From a checkpoint of a small transformer trained on Wikipedia.
Size: width 256, 4 heads of 128.
Architecture: LayerNorm before each block, learned positions, biases, tied embeddings.
Training: a variant of Muon for these matrices, 1029M tokens, 3926 steps.
Each number is 128 + 32 x the weight over its row's rms, rounded and kept within 0 to 255. Layers, rows and columns count from 0. The size above them is the row's rms in percent of the matrix's.

# layer 2 MLP down (transposed), 1280x256, rms 0.159, rows 1187-1211, columns 192-255
size [115  65  99 110  95  98 104 103 111 116  97  97 110 103 106  93 100  78 104  82 107 101  90 122  91]
[[141  62 111 151  98 190 163 175 124  82 150 107 134 123 160 142 127 123 116 113 178 114 125 104 140  80 130 146 136  69  76 107 172  97 111  96 125  77  83  89 161 130 190  97 147 150 123 120 182  96 118 115  87 159 184 139 113 151 150 137 130 105 125 136]
 [165 156  94 149 136  93 130 145 148 154 150 161 105  94  82 151 129 128  73  91 101  99 134 104  86  97 153 104 149 117 100 190 143 118 123 124 120 105 134 145 102 165  77 165  77 128 110  96 106 131 124 193  97 116 187  97 157 131 155 125 100 179 141 168]
 [102 157 148  91 156 142  85 171  92 148  81 168 152 111 148 103 160 129 136 174  83 142 109 162  87 148 154 113 139  84 157  49 111 121 179 130 193 115  31 131 123 172 147 133 151  82 127  93 167  67 168 149 115 166 119  89 109 109 134  98 133  64 116 139]
 [157 106 111  99 130 119 166 140  70 134 132 117 125 140 128  91 174 154 135 137 140 121 126  88  91 119 149 102 157  39 158 110 124 151 134 159  92 116 176  90 127 118 101  56 123 142 195 126  93 149 153  99  79 101 181 150 154 118 112  90 164 118 163 105]
 [133 115 109 159 145 157 102 141 106 160 135 117 158 170 112 124 184 146  61 195  72 144 143  89 124  93 156 142 168 115 189 151 175 120  92 105 188  15  76 177 166  56 140 137 152 101  81 108 148  91 141  94  87 132 106 107 136  97 111 167 153  84 178  84]
 [132 149 122 154 144 122 134 114 119 118 171  78  76  71 160 132 127  92  89 123 118 125  54 126 135 120 143 125 205  81  50 128 111 148  65 136  94 116 173  87 125  92 170 118 125  78 138  89 114 148 173 131 109 121 146 135  87 133 170 151 109 133 118 130]
 [ 80  93 159 122 156 100 140 103 102 157 154 146 103 112 142 100 163  99  80 103 206 157 172 193  85 121  92 167 128 107 111  92  99 111 134 162 166 130 133 135 145 174 116 145 116 190 201  70  89 108 129 149 161  91 152  63 140 116  57 168 103  94 123 132]
 [152  63 103 117 147 121 149 162 115 109 130 123 107  80 144 102 194 183 155  57  87  87 114 161 136 186  50 102 142  49 101 110 172 116 167 142  72 106  87 115 114 148 172 177 106 139 131 116  84 144 123 117 162  69  73 180 138 117 135 203 151 115 134 116]
 [ 93 161 102 146 159 139 146 145 171 133  80 109 104 141  95 154 170 133 137 168 131  94 145  87 143 105 147 109 154 112 156 140 143  81 129  92 112 184 126 130 184 106 144  86 152 131  86 109 133 155 140  85 105 130 137 142 159 139 121  98  92 125 131 111]
 [124 152 196 139 122 181  91 112 119 154 164 107 127 110  58 119 110  91 140 119 118 102 127 118 130 103 121 123  96 131 141 194 158  97 128  92 190 122 139 137 173 147 131 104  70 125 133 127 110 186  88 173 141 101 122 130 107 135 136 157 132 155 128 143]
 [201 121 123 126 182 185 112  76 219 102  94 120 180 110 136 139 142  93 172 110 116 131 148 168 153 128  97  63  90  89 150 132 101 113 105 139 125 165 135 174 138 187 143 168 142 152  92 190 112 119  91 152 129 158 126 132 163 119 160 147 138 113 133 123]
 [106 148  95 119 116 133  85 152 118 103 139 118 110 142 143 174  81  83 139 147  90  49 137  95 113 128 104 117 133 150  84  60  67 123 108 201 117 105  93 129 104 130  89 173  66 105  84  77 139 124  83 136 181 151 133 129 131 166  93 148  99 137 178 154]
 [120 102 149  85 130 145 137 144 107 130 119 109 127 126 133  97 150 155 125 177  97  99 120 160 107 133 130 144 124 119 143  86 108  76  89  94 109 162  71 118 162 109 161 135 124  99 122  89  80 105 177 164  80 116 120 161  52 131 194 138 124 108  99  86]
 [135 153 147 146  97 111 103 119 149 123 152  77 132 103  87 144 163 123 196 102 165 160 138 161 132 161 216  86 133  60 119 142 127 113 136 144 160 140 210 132 134 161 109  94 161 161 102 110 138  81 178  74 101 101 120  72 155 130 125 152 168 155 130 124]
 [115 180 160 152 149  65 124 182 141  94 134 172 162 143 100  99 103 200 147 134 158  67 104 111  93 136  76 162 124 122 127 132 156 120 126 138 155 156 167 146  99 128 103  99 135 117 145 137  91 108 188 132 212 155 148 151 134 118 126 128 139 136 134 104]
 [115 114 145  67 109 122 132 130 144  68 127 138  69 177 112 182 110 113 103  87 174 136 104 140  66 124  94 142 143 157 150 142 151 137 115 183 159 134 109 119 132 128 135 101 139 115  97 117 116 160  96  93 121 119 175 179  80 148 145 118 118 147 134 115]
 [102 147 152 164 116 128 163  93  93 132 138 185 152 145 122 116 149 186 115 139 176 113 110 181 101 116  84  96 141 110 179  94 165 113 105 106 139 135 111 117  75 133 119 116 164 125 137 129  79 201 105 182  92 120  94 118 149  32 109 126 134 110  52 142]
 [134  97  73 124 137 124 132  98  96 143  79 197 138 137 123 126 132 173 127 117 196  60 115 157 133 148 194 104 129 124 196  82 189 109 167 176  60 157 133  95 119 143 111 158  96 105  55 143 144 103 152 110  99  81 138 123  89 159 134 123 112 149 116 128]
 [156 134 124 101  98  99 125 126 146 127 163 175 143 149 120 100  94 102 118 104 167  57  83  96 156 146  92 149 130  75 131 145 111 103 111 162 103 202 107 123 114 112  90  84 181 158 152 142 126 171 112 153 110 119 102 116 128  99 187 129 183  63 164 113]
 [213 157 107 129 183  82 129  93 139 153 152 122 122  79 103  86  78 176 224 116 115 118 100  83 124 155 113 170 155  73 154 127 136  88 147 167 112  81 153 118 147 140 141 114 143 178 132 167 135 123 128 140 103 165 166 121 119 154 136  62 122 170 167  99]
 [165 176 103 125  89 100  91 117  91 165 131 134 104  86 146 112 153  79 109 131 132 161 124 162  91 165 117 130 100 128 110 105 162 164 186  78 140 139 114  75 139 163 160 190 188  86 130 177  77 146 146 144 164 138 145 118 124 203  83 110  64 137 113 174]
 [139 105 159 136 168 150 162 150  92 106 126 170  85 178 102 187 141 158 142 166 156 143 134 142 179 123  99 101 100  84 164  45 124 105 135 121 107  93 140 113 119 103 107 155 119 122 108 119  54 145 164 105 101  58 129 115  87  67 110 132 151 137 100 126]
 [109 149 129 106 154 105  97 108 121 115 218 122  81 118 107 171 170 157 169 104  82 166 109 133 123 130 137  80 136 145 135 111  86 105 133 118 138 100  89 128 104 118 123 143 131 129 152 119 168 167 107 125 158 163 135  86 130  91 146 153 106 144 135  77]
 [131 180 107 152 106 118 141 118 114  91 128 153 163 166 129 161  69 115 162 146 147  97  87 113 104 111 197 140  97 102 138  99 157 103 110 143 121 145 175 114 153 177  99 110 123 136 150  94 124  48  79  90 168  81 113 119 120 153 185  77 127 103  87  85]
 [104  85 135  97 173 143 175  72  55 130  62 175  81  82 139 193 154 153 118 118 128 129 108 120 163 121  85  92 116 116 117 130 100 197 133 164  90  95 119 111 149 135 165 147 125 130 159 193 160 132 151  66 129 113 115 133 119 124 129  95 135 146 100 136]]
# layer 2 MLP up, 1280x256, rms 0.112, rows 1188-1211, columns 192-255
size [ 68 111 100  96  84 104 103 102 111  94  95 113 100 102  99 106  86 101  90 105 101 101 109  94]
[[168 185 101 104  65 149 161 143 108 127 120 165  92  95 125  68 107 131 129 147 146 164 181  71 127 144 196 197 149 188 178 150 170 129 136 112 158 141 129 106 152 108 166  95 147 138 132 142 104  96  88 101 133 172 201 105 127 108 123 103 175  53 160 142]
 [151  84 108 127 155 126 100  95 143 199 101 121 143 128 109 145  81 111 149  99 144  99 144 127 130  54 166 189 137  92 103 117 129 161  97 113 143 148 168  77 176 123 127 150 147 152 114 136 119 100  92 112 167  99 111 157  81  98  82 211 138 197 142 120]
 [126 131 129 154 115 160 125 177  94 104  83 148 104 121  89  71 132 106 106 125 108 147 153 139 149  98  90 137 102 137 149 176  73 147  76 169 124 137 126 174  59 161 166 107 101 160 126 120  65 118 106 139 189 138 125 157 159 120 166 131 106  35 179 101]
 [162 130 100 168 113 134 234 140  92 101 131 178 121 153 114 158  95 164 146 128 140 168 149 128 120 189  90 112 108 137 177 134 106 150 158  88 127 106 141 153  82 124 114 126  65 148 102  91 145 136 158 124 109 159 107 126 170 136 139 133  75 102 187 207]
 [114 192 111 160 115 133 148 131  94  86 129 117 121 116 132 102 133 148  93  64 130 123 105 122 146 169 141 137 130 126  98 137  77 143 163 171 143 165 109 169 155 165 121 151 133 140 177 135 196 134 151 177  93 127 122 164 123 123 107  89  97 141  70  96]
 [115 103 152 142 141 174 159 114  85 121 186  96 138 118 161 147 178 182 171 114 142  43  98  96  13  79 202 171 126 190 118 175 107 134 126 113 115 162 152 131 158 128 141  95  50  91 125 149 115 175 109 137 142 114 138 102 128 116 151 116 142 173 103 165]
 [148 122 128 118 131 104  93  77 139 103 167 129 133 153 115 117 151 145  23 124 130  82 113 100 116 155 167 126 128 166 144 101 229 101 168  75 100 107 106 111 152 101 117 132 147 108 128 102 147 121 131 130 170 150 105 110 106 145  82 126 146 108 117 162]
 [124 133 206 134 180 132  89 186  97 159  70 105 123 128 132 144 127 193 159  96 140  85 155  63  81 125 114 149  35 181 134 111 100 131 122  67 153 139 151 109 133 186 110 113 113 104 161  93 126 139 125 145 139 148 132  88  84 133  73 118 115 121  98 176]
 [111  78  59 141  73 167 137 107  89  98  83  70 119 125  77 119 175 118 108 156 182 122 136 144  99 120 139 125  55 108 133  80 131 138 121 110 140  88 112 115 137  98  99  89  95 111 150 116 103 116 169 121 184 160 139 102  95  62 110 121 102  89  71 150]
 [163 134  53 108 175 148 106  97 163 154 157  53 148 116 179 153 165 198  98 151 108 144 132 119 131 112 109 152  98 107 112 146  96 169  94 157 117 156  86 125 139 147  76 126 106 141 126 138 137 119  51  86  84 178 103 152 105 109 159 135 169  83 101 132]
 [209 132 124 156 189 133 208 122 119 138 113 115 143 124 172 132 179 125 134 103 102 201  97 138 110 144 119 135 109 146 141 142 184 144 142 112 144  95 139 113 108 152 136  82 117  87 195 170 123  69 133 127 115 121  75 161 117 114 148 141 159 170 111  63]
 [115  92 118 134  88 126 156 134 120 181  84 130 110 111 156 136 156 123 133 112 140 128  86 145 133  90 162  99 155 110 114 137 168 151 170 167 157  95 124 110  35 160 137 124 126 140  95 143 194 131 124 146 135 158 129 103 156 109  98 116 119 105 152 111]
 [148 119 148 145 152 174  99  86 173 113 122 163  67 197 109 207  60  96 117 178  87  82  95 134 151 120 131  90 166 129 119  97  97 115 150 143 130  83 109  67 175 135  39 161 165 127  98 167 115  94 120 134 142  83 169 154 106  93  84  98 135  59 156 102]
 [147  83 193 126 128 139 158 121 111 107  77 123  50 154 193 138 168 138 190  76 161 142  96 169 121 127  88 134 132 133 157 134  93 143 152  96 152 137 133 149 166 125 152 130 131 132 161 150 172  77 137 170 134 148 134 121 108 117 131 128 133 144  91 118]
 [134 111  86 119 101 146  89 119 149 206 126  98 160 130 112 149 192 160 113  83  83  85 131 119 178 107  99 114 123  92 108 156 152 149 118  62  87 113  89  98 139 134  94 135 111 118 120 169 124  71 129 189 162 142 154  85 117 164  96 127 158 159 144 159]
 [146 102 149 143 165 139 109 111 117  97  83 148 120 118 129 167 118 138 124  93 116  97 125 192 125 130 126 142 113 111 133 112 101 235 117 159 106 148 125 123 127 123 103 127 131 154  85 123 142 124 134  57 115 104 128 142  92 163 117 150 111  90 144 135]
 [153 150 117 142 137 142 124 141 134 111 120 128  76  75 126 113 116 126 119 137 173 171 109 161 126 170 117 168  78 175  84 172 133 107  91  75 148 100  91 152  55 188 111 124 116 108 134  94 126 153 164  69 146 144 121 113 124  99 105 106  94  74 126 102]
 [157 131 139 168 183  89  85  65 164 127 127 131 109  81 116 130 198 173 153 105 123 159 153 126  97 130 131 170 121 199  91 157 142  99 124 130 112 142 148 171 160 170 114 144  86 132 131 180 132 120 130  90  76 163 127 107 141 168 133 123  93 122 141  95]
 [131 104 117 116  93 183 144 148 124 120 114 156 131  79 126 104 132 131  70 139 134 144 122 198 171 175 131 115 137 160 138 100 179 126 161 109  96 130  81 127 142 104 138  60 143 159 145 109 150  92 123 149 161 168  84 169 109  92 109 141 150 114 138 222]
 [146  95 138 115 101 110 128 126 180 112 107 112 115 173 129 119 112  78 114 127 146 160 186 174 152 123 134  98 142 104 154  86  94  64  85 107 116  57 135 165 168  96 162  74  69 182 123 135 143 120 101 167 152 112 147  82 109 118 127 132 139 153 140 103]
 [125 201 168 158 203  79 132 105 161 169 160 138  76 144  79 174 127  85 107  92 127  80 165 124  63 115 185 147 162  95 128 100 100 151 156 116 155 124 112 111 102 111 146 114  66 158 203 114 158 160 137 165 107 157 108 157  97 116  96 174 107 214 129 168]
 [202  86 118 128 136 124 128  87 157 173  81 185  93  77 124 103 114 116  96 139 168 135 162 101 134 153  93 141 123 146 188 158 152  54 109  67 112 126 161 168 108  96 144 129  83 146 112 145 124 161 153 116 154  99 136 160 159 158 121 136 192 137 100 151]
 [103 125 111 154  60 103 171 159 124 119 115 115  72 137 204 164 133 144  99  76 112 125 153 132 168  97 178 114  89 135 136 150 119 174 114  76 112 116 171 147 151 142 128 162  71  99 130 119 143 130 124 108 128 149 106 118 165 120 157 187 176 150  96 109]
 [112 111 128 184 107 109 146 132 114 135 133 114 164 171  81 120  92 114 107 104 130 147 130 152  98 130 151 124 156 123 124 191 127  57 103 114 176 145  94 126  65 168  84 162 171 117 129 175 102 145 129 110 128 150 127 136 111 129 127 130  77 108 179  64]]